Each number is 50 + 10 x the weight over its row's rms, rounded and kept within 0 to 99. Layers, rows and columns count from 0. The size before them is the row's rms in percent of the matrix's.

# k: layer 2 attention key, 320x320, rms 0.0426, rows 24-48, columns 0-63
# q: layer 2 attention query, 320x320, rms 0.0414, rows 25-48, columns 0-63
k24 095:54 54 52 55 43 47 38 51 42 46 30 64 40 26 34 46 43 50 50 63 55 57 59 58 55 52 44 58 63 58 45 37 54 46 58 44 51 60 40 63 53 34 35 62 49 37 46 68 57 71 58 42 52 43 37 52 47 50 57 41 57 67 38 49
q25 092:56 59 48 40 36 42 59 46 61 51 42 53 57 35 41 39 69 62 52 55 49 48 42 69 38 58 51 60 44 52 44 50 61 47 25 49 61 56 56 51 58 56 47 54 62 57 46 54 45 44 48 66 51 71 63 40 46 31 56 46 63 59 51 34
k25 100:50 37 49 48 50 30 47 64 51 43 54 54 42 47 51 43 35 56 61 27 47 41 56 49 44 55 62 36 48 60 61 81 70 59 52 59 45 59 70 39 67 52 41 44 39 32 66 44 36 45 51 48 53 42 68 71 44 43 48 45 63 51 39 55
q26 097:45 65 34 42 56 56 46 50 39 67 42 45 56 41 37 56 42 39 33 47 51 32 59 58 44 61 46 48 57 43 54 48 33 43 28 45 45 51 60 61 48 36 35 57 48 48 40 50 61 54 35 62 61 55 42 40 38 64 51 67 49 46 54 61
k26 100:50 59 49 52 54 34 56 68 75 55 47 49 61 62 63 51 50 50 58 58 46 59 66 38 62 37 59 55 47 41 53 58 49 72 51 50 53 39 58 49 46 46 41 51 37 55 44 48 40 68 60 45 49 64 63 57 62 45 35 47 48 61 39 53
q27 092:39 45 53 45 64 43 63 41 26 43 50 42 38 59 50 37 45 46 32 55 52 53 55 69 53 59 58 47 42 54 50 54 39 48 50 29 62 43 25 49 54 58 49 36 62 32 40 51 54 69 42 62 71 55 57 35 59 38 58 51 35 34 42 47
k27 091:69 61 56 45 55 74 55 30 59 51 39 62 52 53 37 51 55 68 26 50 47 37 38 50 47 50 49 44 48 54 56 45 45 34 47 64 53 52 60 39 58 40 56 42 51 58 30 53 44 60 40 41 50 48 63 64 54 44 44 38 46 74 39 47
q28 098:51 62 61 68 50 47 51 55 43 56 50 61 61 61 49 49 48 34 47 45 43 50 40 58 57 38 45 52 62 67 62 42 46 37 48 40 61 47 69 61 45 57 65 44 36 54 55 58 27 46 59 73 61 40 46 50 58 51 46 49 51 54 43 50
k28 095:54 66 53 43 71 62 47 44 38 50 57 54 50 61 41 49 35 61 62 60 54 45 51 56 77 42 32 68 55 57 49 50 28 46 48 64 48 46 35 47 49 49 30 69 43 41 47 41 57 68 36 36 50 51 51 36 48 36 67 53 59 53 32 51
q29 097:49 48 55 54 60 34 38 63 48 47 60 58 52 48 60 52 24 40 45 56 33 30 41 60 66 51 51 33 43 54 48 49 55 55 31 46 58 41 60 62 56 47 56 62 65 51 61 34 70 50 50 66 51 36 60 56 77 59 42 62 52 54 60 46
k29 092:30 43 49 47 47 43 41 49 56 63 39 43 50 43 50 47 48 53 49 54 45 72 41 30 46 39 71 51 47 51 57 60 32 51 51 43 61 45 41 40 48 37 58 55 54 65 56 47 54 57 37 62 70 81 35 41 55 45 53 43 56 49 44 54
q30 106:55 57 32 71 52 51 44 49 67 38 49 68 49 57 47 74 63 38 49 56 32 59 44 37 52 50 50 46 63 52 53 49 60 55 54 37 52 39 38 67 40 47 45 46 45 56 56 50 44 47 52 61 50 58 53 48 66 51 62 67 45 54 33 64
k30 098:72 70 26 44 45 52 54 47 41 47 43 57 39 31 34 36 55 62 46 34 35 42 49 48 52 53 43 53 30 41 54 46 58 45 50 54 55 37 62 52 50 48 71 50 68 47 57 53 47 52 56 58 63 57 77 41 62 43 44 58 57 45 52 24
q31 094:46 47 58 39 49 49 53 55 48 38 39 40 58 49 56 25 33 65 51 50 58 57 55 43 37 49 53 47 55 49 47 57 44 42 45 41 47 49 50 39 63 55 49 51 54 60 59 51 52 57 35 43 52 50 22 52 52 60 43 44 58 53 58 55
k31 098:55 69 40 65 56 42 54 29 58 45 50 48 40 42 46 62 56 38 49 41 45 42 51 66 48 34 61 51 35 47 46 59 68 42 43 47 64 53 43 63 52 41 47 44 52 53 34 65 36 52 63 61 28 47 63 55 50 23 62 56 46 45 50 41
q32 101:61 53 57 39 36 53 56 60 39 52 45 59 49 44 46 34 49 51 45 52 70 34 45 60 58 55 56 61 44 57 42 48 43 57 32 47 61 58 42 35 43 61 55 57 56 64 56 43 62 67 63 54 41 50 53 59 32 69 54 48 61 44 56 33
k32 100:64 44 57 58 47 60 50 43 66 39 43 26 46 30 58 59 58 31 52 52 42 60 47 39 35 55 61 35 50 53 48 60 50 37 55 69 38 62 57 54 57 55 48 49 39 36 47 33 43 37 34 57 54 58 60 43 68 52 35 46 40 41 44 41
q33 098:44 67 46 62 47 53 40 36 52 50 54 59 36 35 50 64 38 76 62 57 68 38 37 51 54 55 60 63 37 38 40 53 37 39 59 46 44 39 48 41 39 54 35 49 47 52 55 33 56 57 48 47 52 44 41 28 50 42 58 47 44 66 62 34
k33 099:60 56 36 64 55 55 45 63 43 46 51 43 63 36 36 56 53 46 44 45 60 67 68 56 45 40 62 58 53 46 52 68 60 72 42 39 44 48 66 51 54 53 41 69 57 48 49 66 50 46 36 43 50 53 32 71 60 52 64 60 40 34 50 60
q34 094:46 39 70 46 62 72 49 66 43 55 42 43 53 41 63 42 59 53 57 52 38 60 42 65 56 49 35 57 47 24 47 42 63 60 47 65 51 53 49 36 35 42 29 53 28 50 43 55 52 54 46 39 36 40 49 57 62 46 41 42 34 53 48 40
k34 092:41 41 54 26 48 68 52 37 55 46 72 63 48 48 47 57 40 46 43 49 51 56 51 48 48 44 46 44 63 50 46 53 50 36 41 43 54 58 47 39 52 36 41 41 41 36 58 70 50 66 58 46 48 49 41 61 69 63 48 46 80 34 40 44
q35 107:49 43 54 46 67 59 46 44 58 47 52 67 71 62 36 36 34 65 43 55 55 50 38 42 44 44 49 54 44 61 51 39 42 56 61 66 62 37 57 52 40 17 60 46 59 56 41 47 65 27 42 58 45 42 58 47 49 56 54 45 60 43 33 35
k35 105:61 48 60 51 50 62 50 55 38 45 52 50 37 40 63 48 63 51 55 46 57 45 39 56 52 42 41 53 65 70 72 39 49 56 45 39 36 62 47 70 52 58 53 66 66 41 65 35 47 56 61 47 66 57 46 46 45 58 49 57 48 50 51 55
q36 102:59 56 48 56 47 48 46 51 53 33 37 59 54 49 62 44 62 56 45 61 38 43 58 53 53 57 56 52 61 44 56 40 43 55 49 43 53 51 41 62 47 47 46 40 55 61 58 52 36 53 42 53 50 43 31 46 51 55 48 43 43 43 55 49
k36 104:43 58 43 63 44 67 36 27 49 60 67 55 42 59 48 52 40 51 56 36 52 51 50 43 52 42 38 30 44 35 40 48 64 59 48 61 41 45 68 51 33 55 50 45 44 54 47 54 58 59 60 54 45 35 50 39 45 55 47 35 58 46 50 56
q37 100:55 60 48 51 47 51 51 52 45 54 36 59 55 47 72 51 44 59 56 47 67 43 53 49 61 69 44 49 45 48 61 48 55 55 27 42 47 48 60 49 44 53 54 37 54 45 45 59 37 68 44 36 29 63 57 53 39 32 68 47 58 43 45 46
k37 097:57 41 51 44 34 68 50 31 45 50 37 57 41 41 71 54 58 34 34 51 36 51 56 59 54 45 42 45 47 50 49 40 55 45 62 49 52 33 37 64 48 54 57 47 38 55 33 45 60 47 34 52 67 59 48 46 52 56 33 54 37 61 29 72
q38 101:38 69 59 45 42 45 50 38 54 53 44 44 25 56 47 58 45 49 56 71 43 51 46 35 49 43 45 54 37 44 46 33 59 44 40 55 56 59 45 37 56 41 57 51 67 66 62 59 59 60 58 76 43 53 57 65 56 35 54 46 51 63 43 48
k38 097:47 73 36 47 33 58 58 71 68 49 45 51 52 50 62 43 60 46 43 45 51 50 57 57 45 52 53 55 54 63 55 55 59 51 45 53 41 45 53 58 37 53 53 54 37 45 49 47 32 42 40 54 49 41 49 43 45 42 62 53 57 34 52 61
q39 094:58 48 60 57 51 46 36 52 44 53 46 40 60 67 64 50 36 37 36 44 67 42 33 45 45 35 61 57 52 67 43 44 67 48 35 46 75 49 68 38 42 60 48 50 54 57 48 39 45 31 61 59 46 52 52 55 37 43 55 50 53 61 50 63
k39 097:46 45 50 54 35 51 43 48 47 42 68 39 59 48 32 40 48 59 73 54 55 48 58 38 49 46 61 59 39 75 49 57 43 52 49 51 58 77 37 46 40 50 46 68 34 33 52 64 54 47 36 42 54 50 50 43 48 56 58 38 43 47 62 48
q40 097:54 43 55 41 70 44 44 37 45 50 39 45 45 49 42 60 50 51 62 35 42 56 48 48 40 32 42 51 53 31 42 59 43 54 61 56 57 19 41 56 53 60 52 65 50 61 44 41 57 42 47 47 66 49 53 36 58 40 60 62 53 44 42 48
k40 098:53 47 42 41 38 53 57 56 55 65 55 37 42 52 49 50 57 54 73 45 44 51 56 58 57 70 50 57 54 62 72 41 50 49 39 48 24 57 44 48 59 64 41 43 64 51 57 38 55 51 49 54 39 56 59 64 49 47 52 51 52 69 47 43
q41 099:52 51 49 59 44 52 56 54 42 47 48 65 56 45 54 45 67 56 62 68 32 69 50 61 49 47 50 47 56 60 59 56 53 51 43 40 50 43 50 48 58 55 57 52 45 46 45 51 43 60 63 64 64 59 36 56 33 55 56 50 51 55 41 36
k41 094:58 37 55 40 36 49 47 72 46 51 44 41 55 58 56 40 53 56 38 49 61 42 40 66 46 53 46 50 32 56 50 46 50 34 46 31 53 55 74 53 48 59 47 39 43 58 58 52 52 55 53 48 43 30 64 55 59 42 50 46 55 36 31 66
q42 099:43 49 53 40 46 47 50 58 55 56 54 48 50 57 46 49 55 33 69 36 43 49 50 64 46 53 49 56 46 55 53 39 39 55 48 36 63 56 40 60 63 40 62 52 68 62 42 54 42 65 46 62 46 57 49 47 59 46 49 51 39 53 52 48
k42 096:54 49 56 80 59 46 66 67 46 69 28 55 30 59 46 58 43 56 56 42 55 47 47 53 40 31 56 44 51 32 51 51 47 52 43 43 41 47 57 45 54 44 48 42 50 48 58 40 60 43 52 44 36 57 68 39 40 61 54 52 58 60 51 63
q43 092:52 50 39 43 66 59 38 33 47 36 59 33 56 47 63 55 47 49 46 38 39 50 60 67 46 44 45 52 45 42 30 47 64 21 59 54 40 47 43 39 51 62 46 36 60 59 45 50 54 37 51 43 67 48 49 71 29 69 41 55 41 40 57 39
k43 090:51 47 50 47 52 53 55 58 61 52 46 52 46 51 65 65 40 36 51 59 60 53 41 52 54 62 42 47 65 40 62 54 42 52 52 65 47 52 26 52 52 48 55 51 52 47 56 61 53 64 46 66 55 42 59 71 49 56 58 43 50 53 55 51
q44 099:65 60 54 51 54 50 51 68 44 48 54 46 58 65 61 35 62 73 63 52 58 28 45 68 63 58 43 48 57 49 36 52 44 61 48 53 48 61 43 57 51 42 52 42 58 49 60 58 49 57 31 36 51 55 49 57 64 51 58 37 58 51 23 49
k44 099:50 60 53 41 56 61 51 27 48 66 60 73 43 46 52 39 36 45 55 53 43 62 55 55 51 56 50 42 59 47 35 49 66 53 46 49 59 52 44 23 60 45 46 53 40 34 50 73 44 56 49 44 57 46 41 29 49 37 47 48 41 41 65 45
q45 095:39 65 59 58 55 61 65 45 44 56 58 57 45 38 23 28 48 56 58 33 55 54 56 44 43 58 32 40 43 50 47 57 44 65 35 56 57 54 52 36 45 56 51 47 63 46 32 42 45 48 48 55 49 51 47 47 43 43 65 47 65 46 41 66
k45 094:60 55 41 59 37 63 39 42 51 33 35 48 57 34 57 42 57 41 39 66 59 44 38 50 54 42 52 51 59 52 62 50 57 47 38 31 44 41 65 36 46 50 42 34 45 55 40 44 56 46 53 66 41 53 55 50 55 55 50 58 46 50 59 23
q46 095:56 65 68 35 64 37 56 46 54 44 50 51 44 63 33 63 59 55 56 47 61 41 51 42 40 54 55 67 42 44 69 49 49 64 50 53 40 60 43 47 38 51 64 62 50 26 64 53 38 54 47 53 35 49 57 51 48 36 59 58 41 29 52 51
k46 097:51 57 55 45 40 57 46 41 50 58 56 64 59 51 56 61 58 53 49 59 53 37 57 59 48 62 53 18 41 34 46 36 38 64 60 55 47 49 54 49 76 48 31 59 44 63 62 43 71 26 43 69 37 56 56 44 71 50 40 62 56 53 62 55
q47 102:51 48 49 46 50 59 39 47 42 46 32 46 44 73 59 48 54 40 44 67 50 59 46 44 54 45 41 32 45 68 51 59 62 47 65 39 60 47 42 50 48 54 42 49 62 58 49 32 41 37 49 42 56 48 45 45 43 47 33 51 58 47 58 43
k47 103:52 48 40 71 53 38 60 55 69 69 42 59 31 45 51 48 51 60 57 59 50 36 44 63 59 55 61 37 52 57 44 34 38 32 56 53 51 50 42 61 52 56 56 72 55 52 45 63 73 57 37 55 51 38 59 55 49 36 53 47 63 52 39 61
q48 100:53 51 67 50 50 48 36 60 42 55 57 46 48 55 45 60 37 51 45 36 54 38 53 52 31 51 53 50 49 55 64 44 59 41 45 57 44 56 54 52 47 63 62 61 36 68 60 44 58 43 43 48 30 47 57 49 28 37 51 49 63 34 36 48
k48 097:55 44 67 53 56 34 60 53 55 30 52 69 56 25 60 44 60 40 54 51 38 44 43 40 54 43 47 61 43 45 35 57 50 48 49 45 60 49 52 62 29 39 36 68 36 42 34 48 29 49 46 67 52 43 57 50 56 29 45 30 53 46 55 54